config = dict(
    num_hidden_layers=13,
    hidden_size=320,
    num_attention_heads=5,
    num_key_value_heads=5,
    head_dim=64,
    intermediate_size=1600,
    vocab_size=10426,
    hidden_act='squared_relu',
    norm='rmsnorm',
    norm_place='pre',
    norm_eps=1e-05,
    positions='rope',
    rope_theta=10000.0,
    rope_fraction=0.5,
    qk_norm=True,
    attn_scale=0.216,
    bias='none',
    tie_word_embeddings=False,
    parallel_block=False,
    extras=['local attention windows', 'shifted keys', 'gated attention', 'capped logits'],
    init='uniform',
    init_std_qkv=0.0153,
    init_std_o=0.0,
    init_std_up=0.0153,
    init_std_down=0.0,
    optimizer='muon_variant',
    learning_rate=0.00812,
    beta1=0.93,
    weight_decay=0.0,
    lr_head=0.00496,
    warmup_steps=0,
    schedule='wsd',
    decay_fraction=0.657,
    decay_shape='linear',
    final_lr_fraction=0.0,
    batch_tokens=131072,
    max_seq_len=2048,
    doc_mask=True,
    train_tokens=800000000,
    max_steps=6104,
    dataset='wikipedia_en',
)
Each number is 128 + 24 x the weight over its row's rms, rounded and kept within 0 to 255. Layers, rows and columns count from 0. Numbers have three digits each. The size before them is the row's rms in percent of the matrix's.

# layer 4 MLP down (transposed), 1600x320, rms 0.0489, rows 1037-1086, columns 64-127
097:159113117132173088183117104120129142132090104113129156134110132111148110134109135128128154116125098127128134136115138117110106121157132145118127150143107123103121102168125153126135140115147153
106:066082115153155142136117093121122165130135114154181167111117107099141093104124153107126145124120123162153126139095123112150094153130112137109157131130126109163142130106123130125094092195116116
100:109095126149077145134125112094132209123094138130124109128109126148143121102133109151131162112157104123124134141119127130068156140113124138142144100095139172132111130068145144133153161175115143
104:125116109128126094105132152133142111150126129087178149142139167159075126153149144076160155115146107145133131111081042159141142126120110140141128076114107084132160135148164120145095142152094092
099:148132089083122084104127131142122108152116135129098118206078096150107119146115127110121127169098153131115112137115120100170115148128138126126118118133149162154124182126082130070149089128158076
112:138146103123097104143081144129127144137090121126102110104118140126108136177145160115143156131102121118167114148143150124131129153169153103096135159139125133137115157134136095157128116101131143
101:123144119089136146118163078061153090120125128111133122149121127150130141159130167101108079155124162122133082109071118135108097134117151155175144108147144115202147137108116141110167139122127136
105:174113121112143086173130198115102122144150096121130131130135117132129141147059147122176136142102110080143117116126123120096134123098120108158151128087162153158125126116097146170120126130139150
101:142113110076148192153084138170120113144122114130137107074085143109111162138117141143118116116152114145139185111110122133138092109148121094122088141106134149107131160109113128149112117154159128
094:145168147089147143123141099101119165108133127155137146133153134122134100129126077132108117166160102147109142136072126157139113131102149171148139157137145100157080142137114122121177152166185164
107:101149140148093111143099111121154074159105152123153124112098135152115107112139176120130111078152136138137151141118147141124110124132170091149111138126131169166129179172116127151120139187123169
107:111165109163123119183146161134177139165088173134137133093113114183147139120149139147139117138122134142134156122111125151144124179163118100157111114105113104139088122146154143127077125151151115
091:132126102134127120118119140111099113132074108117181136125149123088150155133149177131115166158156140092137081107125102130128126115115124112109089112130111154150134075117145091127165116100149124
098:101121091088095153103117109133159141167109128151144095158099113150150097131096126134103105120100110108174152134123139145126119153114119120102171125116095177155155141154137094123144138099119163
095:196119113139150060176130093098099094110151102155090091163135151119163147133125152131108149116145106131128103173159141120116157079134160138084141124101109138142175120166125131122154158149125121
097:149120102104109143147142145091180129111124136137135136159139154146147140129136150108123124144150152129156147142128090112131122172135132160119137087121126202145181096136140132130162148191156125
096:144161123124162131162146124193153130127131171131102120085132180139090144114109123103148109110131111131143158117090101143093135170144139163147114181137140095099125159076117090125113125129148126
106:173128180109092117147104153077095127135119154110105162150130139147115121106139111150076134140144085161116074097147112168176143133092088142101142080109116127125134129123142098126129110135125106
108:147122112181135125165159183156094137154115152111120157135111115127175161126138173123114136111129138131143109136163111091093124095145116136107106093149159150148118123151152157140149169114136099
109:096106112151153152144110113156109111184161101143119127111082154186117107140145138127106163110126076172158150125091095166083113105126157095156110147098157135112150133126158138106139114087105103
107:113136112108162134156092138105100148125114137155159146147119137114179132092103161141080138150139079104123115107124124217154116145100166111144134144071111155132096116109105126164120142103105155
110:139153108146102132097151066130150122151124142127115128114127153095142112085121135131133127151129136101128060130113161104100146104134153118122140095118125156140140181138152122165112144155151114
105:130104152139130119136160156130135114110112117151142122096112156107149083134119160141101118083137122132159115163153148175169153112114140118109103159180109153142141134117094150143131125149103118
102:158138139137156124150080123179120080146119142124115170126094154078119140172117126135144117121121100162152146161143119099136149103103104136093128161104121122140108120163111121137092153143124102
093:070085097103151098146123127157075171135113130083179168154112175169098129142152095132101114144139094137128091093176143174138144106097099116130139133078156115100161144120155113125131168150129096
098:089118151111124087136130185108115146134123129158092112159117129195095163098173126098079116143104163145146143120119150132136115140158120068168127163098144136132154122145139142128130108136102135
098:154134131131125116175117126143113088102134130112153097137113126128132122140089188109111115149138122098094133163158128162146075121124153142106133130100148150107135150121109118112113133118138150
096:120151116114135145154113161145136124148147136130114119125118146105074144130144144145084090120119138160138117132123163119105101161106136145152154145173139153097164150098141169134113117162111141
097:134107171106175154155130128079168097121122143106118150108140113109143113115094116091136145115159118135136128152202144146161124144095147155159123145108081126158134119123134104109169114121108122
098:152135086136152128145149131186092108151115097099126105130080145132122115104146140116120113164150133107174140118101150140119158122122129173137126134143105127130135116138157178138126153165164101
101:181183101149138102152138099121140113105128144147101098127143132102129076143139118120107183163118108107119159161129101171101121137116112137094122085132167135137141101186145086116133118145136139
096:121102146125109146169118131136102144133129133108140102134123161098108140108108112119118146133120167100152128112132116156130102177133083119157111120116123089146136126126124112114115064108148112
098:160108120120126099142119123105085090200163129133129165102144116152114131100124156146105117158116123101118109115100137112194150121149134152133120116163116057091087128083109134119170161163151091
092:128113131161095136102128100152145103122112145132088105140115133123151141090139122133126135089110157097131159148126155139139100120158112121149139108170140055139126136102135173132133159127150119
107:134143121157065100143135123121112119116141141159083097141150176130089116132144156073132149107130134171139132113143173140123117115114083143101134120111102153160129153144114136151076118101128144
092:105116084119144131112121171151128138102089125120141146122173107127114140068123146106061098102066135149127133162171118115134116139102162112117097100142114107073130117141102120182137153142136111
105:133131152148142165138191132134134148146110154135128080126178174128122168142165156122145126141139143134123131116195136083144133116123149158124137118100130146115124142117134100123168126105100129
110:128110113112110135157119102137106108084143140148135147134137152122140115099141091168113140106130146103115112135076164128122117163136140130130101123159099104114144129143177122067119107146103130
101:187108132064119157106176121138110167101080121127095135161123153134140108110136146142143138124168131128130120129085100124147175156102147135100162141137117119102166104129153157129175141085092124
103:112104106201129106108152090093153104093124174144171107147137111120093112138163147153173130167140115136115117103125114136129120130123129144091110161117145123086140144122114113130170119134166155
078:159145118122110165139112147094125111123131126145112128126143130108107133119124122087088174138142122130178123118131130123095125123131176152106139087089116092144101087099148143146113132117108142
103:101105144108068100127126111131118125118156104140112175168099151124159120149149111114120111157132099154156167164113123115119066134113156139109078153134107155135132111128110124135125119124107134
101:114125126115120115124092119125137148110080143154165128099127139118098165115122134114096094152119099158113143121115113119118107118108120114116079136120137124124150135156152117161191105127139115
100:161111128125134116109065155067121099119149174152129151144112126112126125106108092090136141156110053167157140108154171101098164141110148129132102166122124169170115129093114140127151145170168125
113:140149163095133122138134160118087128102151114142156114133137113120153155113116099100084151154140122073163137099117130130119125150110107173130165117133114177137112149154126108152129160115091132
107:148165130146147141153154104127146117145105116078177149115164115163115169133145125130129122110107107103155101105104108093133114137078133145116148099125124090158131117113167117153144152140135098
106:105097140144091112124142095102091080138143124123150131160124137140126143099133161134111103092113131124107111083144113079095107120132111150122091123139104120163161100141144134162159176093095145
094:123124131124094143134121182114172128118131174135110100144084169080111114178118131113151134146134143154145152094129133109132156157143141122136124153099095128150167086165143131125135117147097085
094:134111132151107140154113144127146138103156111147132104140141095152171138148089111131109132152125140109131099101127131148131104133113169084155097100110108089163145162137134111131112138131149138
087:132099120154149154126164140172142100135128133103136098092155114131152110131138124113151161150160150124131128145134103114101147126138128133141128132105131108070069120123125149131128085136130088
# layer 4 MLP up, 1600x320, rms 0.109, rows 1038-1087, columns 64-127
111:107090131123130113141149087138134145138159126112141130113146086085135091142108127158161133135152136162144161113121135114156142151122138128122153108151094130125081133137092109120147123125145131
107:079140138121120136075137163132121129151090074151120112157078135171120096122088088146137169165130148139136122110108102153112154093141162142134139129133092121112155149182139147120134111117155130
102:139165135119165118110133140148158101105139180105149124118119136150120123126132133123166115123149099110121079102145126096132100145180143122132125082146116118113139144131127112164105100130150109
099:152101097102113125142126114142099117100145128153139142137102130169087130130136145116142175129119121155138118122111125128132142164119149115117146151151117085154130110107116071177123126103127121
116:108092115110107075105153137155137122102165126143140156140088132099099160147173138143107141087118146104122152129128154158132159084137145122111163124142130150117128150098127148063140107134124171
106:144156123133129168114114116136137168123106103127113085163132148135093144092163137143121122138129165148143160111104125106127102109154121119150148122166107090091151077116090145151148128116083132
107:132145133146149141142108161124117139128117119111158154131140139155099161126111174150081131111106126170147141157135094130086099132121137190067096089157113104139157136124120092152120106161133107
105:116123146107093144093155129152137122119166109108161154109120146127128123131132139147157094146135162165138131102161102131130129143107132116143144160153127086117106118135119058134131139102128118
088:128132184137119133150090111140140142092120141168099114100130138126151067116139141117152144140129097129100086121136119100090124094134135119143113132162142107128107182131136172121109120132138112
111:108122146124119125089127141096113132094173151129143151115114143090117086108135176157125135147143124130086117141127135114159116097125117102150126133113126137144211172107125149109137086133141107
107:127167137114175092142188151123153125163144110130098103123175140142136106159151144121107131109144119105152121149153123154149135121098121132120154109158177105156159096146162163088146115100148157
091:119104108150121112106103124163158106105135122126154134068141106192135122149146157131127152127119135120132133145140150141131105155098138091103147149200165160106093136127117155119109103135134140
094:132109096147121136079138123071179137140126122132107094141137142164141087131102094135158145133109187126163077158139107103170119168129128138117116125106129117145164139112126119129114131107114163
098:120128082127119201135103164134142125096121074115128154153082194101115146129155097170131150141124113159116142136149151095147090122118077125143147111163144141117089124123112158123102129131086113
093:141123127113154118121119162137146126144118137123157139131122095122155135147164126077159147149140138121148124136111091097126113167125123167168154155134137119135143141116103123128163128128099132
097:105140092103131107133105124134149160089136134108130149164136132144121116120146119143147148119083101132139180170175148071135109135110073167111170113132131101106139114158141120055111118178168157
107:142100111110164117090118154120138212103121124125136180133115083148141111100165171118102170125117151097160122166141135137157096112088110139129115128136143093142177111114141154147131141120139120
112:114158104103163094138114149154160100140124133124132121129113151094106124150088109122134132115156137101143118161139168147141118117148108155130125146146149115129145121173158136110126125148158138
110:129160139071111099149145115122074161119131101121104161180112137145128118144140123112076104071109130159137154137133115179126116171119145126145147151134148121143103119139104133107160078121119124
110:100114150106153076094113121129153141129120130110160122102082110122135102150128155161150162120102107135118101143167113174127141079127154122107093147132109110124106072148101155131118120124142150
114:145085139145120136094132116149131160110142083101151082124159118101117092118129126147125131153157137126100119148142122150188171178113118133130159116142093118088113104112090122130180114162129127
109:157153164154154104143111140164165142075118120105087137110134110109146113116130116133124118096069130149118130157118123087129101145109139105138100139130118148156113133077154156128133135128125127
103:145116154106109152162149116090143146146125145109152114124138105109163148120145093134136176111093130167129126134151134158145128150114151144184075149107123158128159121157157076126117141122090120
077:073073097092165084189112140117118145109109156101152137160115162145137137145125085162123127139130069144111085116163122146124133120104131154158129132087153115125127124128133116145110168156123082
090:171136111152103128103136147139097145101125094081110105108095124146107113146104102145147133128103132121114174139079143157103145163114145163075099137157131156128122156167128141133106124131127124
102:136152168103129119141120156089105146102163128138136140154164152141109117147112156100092125105106126167146126137135115101138154149147145125126092137118103121153102139145101095096155108101079125
095:138111146104138140149128083149135118129121122103101090153149164137148176125148140117163138109153136128148081115148122100084149174119132151139102107135169114129102120089113133123112127116113152
099:125104117123113135158098129129150131132085164119153154086084158127107156138176182154149140161104121106120148102140110123179152114152145138152091130094140149161105121120099125146127107158126139
096:103094141151155078118143092091121083108156066144138119155122148096092154138118096144095123178144125131107091146148134099121101091134163118149115139111121147129117133160089165135151133115117150
103:171166137112135120146166143185156126146161149119144142146174119126118140107110126102160136116106120135161138089122119096145098133154124154136129135158139128135115127136169110108125151134132096
088:136140093135096103123107146130114134155144173158094122107130125158131127123154111098110117161133092169101165137130122139138164171115134107149086115137148079120142109175106130145152094108088124
097:144101116113112120115154151097111106154119145082171168141119096119088137122107197143144137131107097138126129117127130109109140096173102179121133094158150093124145101103101145136154127125136088
091:134103119102177178113095123128130123125153117115103095105120153111170129143146104126140129147104104135148114159113099118099138102151145060143123147151132109115114144113151115155139120132155120
106:111102138115166153125120127149125062110137085115150091111104131103153153098107128119121177089193152111097147116119135122123160104108150120106109123117095082083085111112114102147161144142086120
091:173090149142126144111101116161072107152133149133143156131099125104131140171110116162177137124175149112172143096117113134109154131151143100129166138137098100154121100133110145131138151097114091
108:128089131099103115121131118130136158075155106122147137097125146160149124138110174137108134107125095122134147138121100131102149117158129139146140158111096107161092120157135114117105105122152118
112:125131123103129157115138099080141139134136161084230128147135142083113141152124092077085135100110148106120094104148115172149119156096108137122130124129163093130140073130139104137089159111075110
101:150140124120151124116137110158155129159149163138141114153067109115125193095123089115151143182097129153136112127129151161135084096166135149112145090098136154122127156109134108112114091170121087
104:125125157139147096155165144108150078121129143074128150136139123148110089152097129109123157125152069123118126120165115126093169171151118088085107145137159126128154135093124152103114163115155147
069:105139120115098142101133108145102121129118135129083146175117110143119117166127124150152100166155113134129125127100141133147124112169124147166126113121102137132154108141118119110136126123166100
104:074109118105115121130180176124113071150107083131132120126118146100154086091115117150149119109125135099109146117148135161120169171156119164095074157139125069148123117161158123105124174156109122
094:088162135158136108081113148142149140129131143181097113194163131114130119162093144116125145119158152172086107085103098134127147105124086102138150111150140160122099100115135119127100087157099149
102:093108143186136156155129150119145118127151119162128136162105118161148138114146118091127117132150134114116150092124113112162117116126124116136081155146113112121149132140138131120138108130129148
120:172096147093144088126115142122088130164130148186110145076077176140164170115153113109138137109127101129172119134142099116125137143143108126139128174134141142186083098147127126139087161131086136
109:102141138121173176103126122155158111176166146160121083161164138175133124146144138110139143142140130145150123144139092145133131139122153104134090129103139133131131100119125182145130098140150156
106:157092155131105106138138144119115099145139132145128115152139152148161152129139134098114138122081130094091129108107122107143145146133131118149137096147109125122104137141136145142162103094129108
095:141099110149137155143147172168109103136114171147119113107143131147116156155168146112124142108147132160111110084101091109091134135066132135115152109085123124112133147153154148101118151098132133
095:109120106142134112158137127136148133134139134105067127087135110100170136154131090157159144083125169160123120131149143162143119157143114150123102162117159133116140133079120102095079141114122115
081:071118126120167125136157131144135151119179102118140139143147132162101136103132111155125116127059111110124150145147139089132113119140112080171176168140095128126115134143159116129138097149083115
090:101135160120143137100134116112119150148073136127138133101159153103116138156091109068149155106147145130132119168107154122122149148131102150151194097133143072080156139128135118133053099135162142